Each number is 500 + 50 x the weight over its row's rms, rounded and kept within 0 to 999. Layers, rows and columns count from 0. Numbers have three digits each. The size before them is the row's rms in percent of the matrix's.

# down: layer 7 MLP down (transposed), 192x96, rms 0.185, rows 7-38, columns 0-95
# up: layer 7 MLP up, 192x96, rms 0.181, rows 8-39, columns 0-95
down7 088:458490433575594545521454553584550470463495428502473502558464514475551464540502426505559500473504497503548594535454556497482527479533558469490527479527505576489590433479417444372454433466496472450485531403561557499508550508506583359510475571464633516460460504476525493550579443501463489495
up8 098:492488541466485517503457490489520465529456526520466552586535357555343545490441556484556540505519528547470474498519554420362510543464464544525528502485513532555503495581511568437607472552525460403450524477504516598502422513530422497407464545557494543474510524439538514492538490529591551449
down8 103:505596554476599526523480551534426471512510505526524457529468470529562427543554507559484483443498435439554494538480421507654468486441473563581511510578431492491514524452482419633420515541421515529472581524428410414479549601498519434522519471500551486536495451489528487449492519501482432524
up9 105:539472529544514543418575424489582465563479568616529535487534516550457505511414532491544538382476483556562527474510513503455493516430504492424492537482499514535483505483439382484574572482487573420598434497484466550512464452546517509482452477596458464547481563542489582485557472545374464431
down9 097:411572427500453420512364509451475499455520527440593423408485516505550512496467525505471544634507540513435430502496476481429571469541448473557543480479464520524456536535515440528470503525458502489430483565530506547496595584401511472503507590500597517512496576442608492553493569507514489511
up10 105:447569501458516520532568495508414570594499486634511404524467469514520455504446476445503470415511509482595509480569513448421433531520503500481564606511462510500475428506473544523452514674524453481545493579475473536407473449448503468520414505453564537521490487456529508488499460533540617486
down10 110:460508528547499501511559587486546489511486364460485469454435374413533477523568378545446526554600463545527502477524484571530471463457513513488504509484606521464527489573444472470534455486496489434544577538542456461521549480590477517470493461584541552476478529418471551444460393428413481503
up11 110:427450476508487517541565524493488500465601489476537474541509506573436424547450447472614480531501430490534556471608551616464529359482494445481467488471439400395564494475494468541477537503533517492469450484493502519510582545471519470500526435497464570549412442599539475456476489414478513588
down11 098:450474575494446517417511501502499475514499472503507537518467538463504590532542468424457591493500471476528555554447459468418493494494341520532543449557429536586465463568503469449476458503466522528533497491464341561495432608520532513500458594566525418472422542442440514548579436497468478482
up12 097:499502466517517512554453425539563507568503557480600505443540504570636587488502533541507484439486521464411486495456468530396511442612506497525501524509558527515480490480566536567502478514452513514478544435605434396543453549520499492537474580468541553549415448546589394454460448542506446538
down12 105:491524542606501541450511509524481511510556520582441549640567512536490520496433547420536482503529513441488465456426435604577433473411520508524418506487486496358500520514514459562498452513578515522483479487500598477482484496438524494435569546541428510434472508517464411573566595435472518492
up13 108:510423467426484443487534540534438515379462459529561526452498521419421643567516511533539467485454501537448512495444537418500514561560577459561434426500565517545489570428450574558463513507502533550386492558458549425537428524509576514530492483558470420519463530567547489498523510472470553449
down13 095:540539483532398496496509549470526494583580516618539390499546461540446450468511555458400548487498456434461502470588526521493482512576550599488518564477440560510484407581507407512639551486504438451451551483534486518524467516459435536497551510533472456487510371572533499500527502455528498528
up14 091:495457412510524621434590486327525475579463509429490502537569548453554482464546615494537495554458447440486478582564508490451534485449487497490513463515500438436485584384424521532542576493474561562597504508465543447469497506552551528510492466489492426501476427480491493526545500487446537483
down14 096:593523441463573392548491529476594507432546412461482488492482385508418514535480443548480532555548555542469534566469480448535505425492562559557456571469473473582500490577519542400476438523545418541441522414586503501543450543569505434504447562540513572533463510543514519436465563514527497490
up15 101:439507505526468539528441462547475591384507522465572518486551511526450562502473457530521543504511532471420496476471516450417591502509621429515587504513558441501501441437556442547512477476489462530370520468389441587423510582527556497472500576471481602499388529462519504437504500514477479531
down15 100:541493484469488495524579459563511566444479509455402473517522485533435548366464557504500492463490498521506447553459547607497532527460461581481526613529461552461454535598460460499477548450611537521510446483506526625475584503481514530401500489464490436520487524444520562534569484480641544529
up16 104:497570519508534499514528457498494566417489560450479487467536569482540477483468530493580483540438567380399534464552532480436529526586444521566486448448504501409628527449511624491435538502476489565501475487483572422473480464475561411457434514488594487573428489394496486483448510445475523496
down16 108:519539505472561553509506462575487496569615572562417431495454473515458435485594462440484575444525576512473472467566554476400452459484531487517534515495555603484517391491480547440471489499460416472454474572514493625515489563526447550574548535400480505517519509482449482484463457441476561418
up17 106:435439506540487542632481475495548431513539526485488492523474441476522563519525489489511534499464515483480481466469477463462584517511470495471434504519418514433449460454463401557430488354546464427559513478516395563499545574413546558565464496472580585477570582426469536453448592485539441521
down17 112:510486430465439562465529476403579426512504558477496504560527445484559432445548515597388518509471590504438477509524466488508464558584563448505519492483487489504607527521557450545489537521479460512564564437482383538434586616474470516528425509552457559459565507514504527405516561489508572517
up18 092:453543481350577571598417513519646511515448468497584504554525597481509523582509515543537525426488502405484486463418543523499550477541477524541433510503532454499469525530502489463511447446480481565532430494545576382552574530495505454514464455446435474497553470507540429437510501525534535563
down18 098:496470507494435522448506466467384447494432489516543465341486473398528539441475513583575484527407489535542542360530554505509558609512438478524532524399468557539475514534539447502490484456459513394448457469569462514469479491500591504539450464435516471494507469557445466565484482546536451510
up19 108:526461444447509397536531480467458525524489580591477569486431514521466365479493485468482521462546436513545432559452499459507376454515527420512556506520563474480476567537497468551542473513463496450451546547571540515447579525460500499504462509484565519553597488603452444643607488511456515511
down19 115:545430436518562537534411548552532490630550463450488610563468412487517529506491514537605490481470424514614555489508490476512511479545459554452454622479530504553554563543544561532433566476513524497472427433458462525509482473443509479469529533473507466514623491498506474457481436472465373474
up20 093:457513554511503542479477428426543523483429447469535461500521473518583433568509391424546560463529495572515558423402514485563477559574473559541472565573502467558464460510380533504367507453493573524572468581496488460581532482469515434479499569475527505471454502592449477490487506535405530503
down20 094:520551443527423404465491554497510472418472551529384636417508491505503537481477490558482476553510566456522490550497459483537516449446553506553425413459446461488613555573539522466530501540445521465462526421454496539461466432510429534539519535526533532511574527463531487638526531442597487565
up21 087:500550512509479436505514455505467559609537457521564523566437567475482543473401517501508512517492420498424607428530571466567607572481441586570478535569462553548421561527454456439513502445478552442431449436450471457508578606496424563495492470567478544487513455503526439479536477494488548462
down21 092:399485522535548511492449587562521488461565484524538479419466384543498416461469482517533462540603531465583458580521462563447468548448463440543479509504607439564533435497501491493490504541561509432572552531594534500435518479518565490498531410515555433545461482376512493560459435544471550471
up22 095:557459438487470463389433555381492583507501522497578461495510552460558510499564570511505530520460522472526417502490526393438493481489500542401485584478512468595532508435497472491441587510569511508451553489468507448483519556459514549466433614446506518506424514514470445482498570498349448453
down22 096:451492500541439596453535441576410556508474470563486449491545509484504547606538516483473517481450542505494461427445510495484475513465517537481403571435482587547460456544498525580538629401412436407457533522520466453455460486491529490539526539503598469531515473548442571499413555462464539594
up23 099:487524505471435591493462542444506341521466548495578552565371472422422412484498473452536542509459467506382523537534530546486460521518543500534535504492507456463394568488459438475519445499528554529532499540544500505387548614470541563520499500420424601495470505513508475498473480530443513533
down23 095:521558534391627508433508456516474528539516448534491530565580517512508434408478480532576466428496458442593484497452554566496577437500462554486469476587509506513489544450543491507473497555476482399379456412501513550468428509564471483545451393530532443481482474545583451521487442483455424458
up24 104:485476501472439586544527512511620463441448452516542492477505466519545499578510429419555524358489467508458439565402612522466421489398563537497461489521439460540533584492569488611555514528495468516535462505419433539506477506486438590520450497515520461487539484538508416563514424470521487528
down24 108:459480476516502506496478388530427487494510575449508536490505496523586532443452528489515519560525468534502550552548484551607487605432540537579495530610453532505447471457502507429574496530517540516397434470480503385447494468394552432498452572460495529401446543497485417516519617457511495556
up25 117:584512442583468489435600542516458438430569544552481576553555496418564484524493446474451455536466551365509433523514549404520491529584542549455476553523479419458502443470504462501414567452501474485497514404550489570488566489426499462517558483548562476457529494581535508457475439459519419469
down25 126:564460445453444610550546480486509469426497528576513617569552484506491451493445466444574481580497505460464459556531447521538531546547544441445396496593474436538502610410464482543427567490481542520456442472486566510454498439444570527541541557441512518449534537460557417549504443512494468555
up26 098:424513455506499518497534524477488576516453466474512435545435600550485574486506516437448612585402461545392577550485443558455491528447482563544509461559568485475510517495455499430390477473560481506557562521428488530476502489449515362466492574507487547521481514422610453528552469540487518549
down26 110:473476464469473573413536413418465541468518516593546550472518583446465548524443452506543501614483452637534565445531460477443532501503526509446506521444571509504459401438486463558525493524539506432435547495535550391535563517416545539413463588531461523512553522517475542587471479457544503512
up27 098:476444535485529593549464536510532509556585526539537489481572525542425563394473484456507621531463599539493461560483472481454527505514493519435604519493480476472523489412474531548533429465466454531464478532532538532422400485426500551549444581509491507460548576452379586493509477397519464566
down27 100:553482463491507402541450451476595460513434529463481527502477457580500516455503521512498490545523503549537524506462497438406541498522529401492423421525491501560489434523604515480406589602575516507404531522497518483433447480522589493458477585525413593612526518506479550508471414538581534473
up28 095:471450493477576460523524517520664446551562497467448548458524370505490447431510528420584490503516440520484467600535547508373361479500482568495523516501440462521522557545465524471502400495496515489550478538549513466562525459512416522508600464493527548512471481512503481570576488544471475574
down28 091:469447443471488488489554439540420566455491536506557541422446537536471555480442573498396551527499532432466482458433443536552517483563566465480499436479614480391533534448536513535513579495576472566525547509528476543554426429428527498424464542461546467402519590547509393476453461532490523440
up29 103:504555535526484516518467548600465550519456568481515558535438393462543513486541489442448416465521507487497480446517436519514566486498473544421513506420560386501489480559496498437590453530565497477500450566495600495413469576415375508458505478509441524601516456502493410426542560551520571481
down29 097:516506400389510500571464474480581497509424504431557449539547586467569461470423514542483479524447480512547514497516451431530485487538622458450487576523542530549481449455525508507502401574558540529501432477528517513528615390582441520490505367472467555469548498487490545537514508470446557568
up30 095:482539425412541538509509498542522483563512572518577513413505494531510542516568387521529566481461481453486588490471450494419510552610476532479439413504505510439460606480521413541480432585465504468517566449499411497499624479525457576483459506533533455465465512588539491515543480504540510374
down30 102:573567469505508444406507406385540439627408584506538523419517500524386464481444470547499484516437421493529485559481553535611492501524569472413549490502471555475496554548494583476538509479501512418470509518530520435531478459448463425538467472492520529410510537533588522527505479557455506439
up31 097:496602416528491447499546502506483568603515511519500576541526464468498502521435556524468532491504545384566489480502437460519540430535471522416424518502469587488435577529508510482569482525517495549547455477508525416574586438406476497486473489510534533485472364586365565480505481450527472423
down31 098:477468552537441481493565511479605564440467613517584540504429517621397449483427504418535514528481465460561460537522509566504462490529485465429453537497487508552471472469444485501511437510608549455418549562512496572453561481489512477493490489481455468612419532525511539603495483449560606482
up32 085:463417504510416522361404448450519456514498491462557498485528539525520493432439552529352579536498541534436442533377509484562420552470440480551510475503517534536475510401496525483506466532547512588518562474400500580502490462506537423476521572472419517471464512506426509451538538506554554478
down32 088:507544482487498520608517476514516519541480516480456500554490459493480473471489529451536513398505412454440417550528557604483499530513449487400513566495479587537441509517457381522418573476429531417408440540467529510466451498465451522559568495472583459527419467491554507641470413522448537477
up33 105:601504430348441456478377515514531507488468480510494475476461500427521530579469467506493476470566564498440411456522555543468463550501454544490562504562464464448461546492531437534515503521652573454529576504457433439435474446441573596516479454466452461534461471494497535558588528494460505490
down33 098:490510546505486510431507485482526467446496524494420394599439530607494523436525454463496489573441603531485485526530566466626484471554601408515539418486535539441514378581461473499475487489552488552501530485512617522480481517568443507418532571479433500523483468568534439485581516534504473499
up34 106:581467555466490417552463487379583437584442507469497443467463506653504482520473617514512445495544444472470502495500450402477523394447472526435484550500512518530514548464548495493494491457530512468492530531541512549463506561463478531467492520438508615565551461567640466538560465502470435515
down34 119:528398411386459509517457483465511560464542406525467425495449519484465542509560538550606454523620478534525416502515510516521470418498531523487540530433505509572521495575506559478524541516503456576427527517557493469534573483531452414439668492504549427486467478528521574554431478481504492529
up35 111:459566465563555556510536577565417505426526576508479553480405455470516576487556604527543506443493476501507493478479637477433474482478465511437581445437522535530510513455512451469589409527408539579476531521591429537497550473430456487439484560388483553498561532548504472537533454520510520508
down35 103:475470526422552592477454456495524503510528538504484596430512503457560545533468432510580552541491610457558547475568475535501532468511568508599541445500540436389564593442481504463401434494536386543452490522517542470428532425424528431511459463461467598486472530496519531483500451441559539484
up36 102:496550537579488506608520521613497542536505510399471576439548510555538519525524538439629443525553454497452475535505476594463558465449378492518460515487468483530485466530474526522491537396474548483498485523543569442432520491392431519474525529540548464578512455519478491500483394424451499606
down36 097:488477465491540402427539530477478489496614529490462483505545513533460444425498538521471428531475459458481588501559544520583474583549478489521479481569489473544416566490455464453521642474470447575576567546421490617412518473446489491606544554541469493472431487468531504476504470382505506472
up37 105:559519437502536406552425521520540425470537529543539602475559543450462489509503410454534502685512494556539491451394398501433464405508542535547466466524480428514464497513538468490520413501540481448472553514527541523531507581498483457585448494509458502450546487447486589534489395457499507521
down37 098:503553445480430482490512478402488547512468580599449502478538507581458509441560511508411600465478525488415446507523584503568558522462490497595504464476438522508542530469379536469533591590495472532475481470498439531535493564544589554496399505506473528535435544495367509474476542477505403526
up38 096:465526451465586491422481438481521504508527488494505487510486567496402509521449495554439516658490479476522563443392562465405531525472486483535462460489468500501493491574558540572540449513577452523552493585440468441511422477438555502514440490472449577478522441452502490447598450541583578389
down38 094:455455535534496523436606532538564598473464452489373503577441429511499400619483473430592471521526520505536538476529503552520470441542553515423463508515540479474532472454484493557493520453556486510436484477492452514527536448552553482435591554548469433481460493621494469411478544395459457538
up39 095:407465476535509476551498532433495462481493509520460505446528547527473498524483514538548457462472464617607412438438501466489467449537529424526373508442465462513547510541511546539608487513564467468507443582510526573565532440569492425493561606437494393481546444511537421572565460456496466550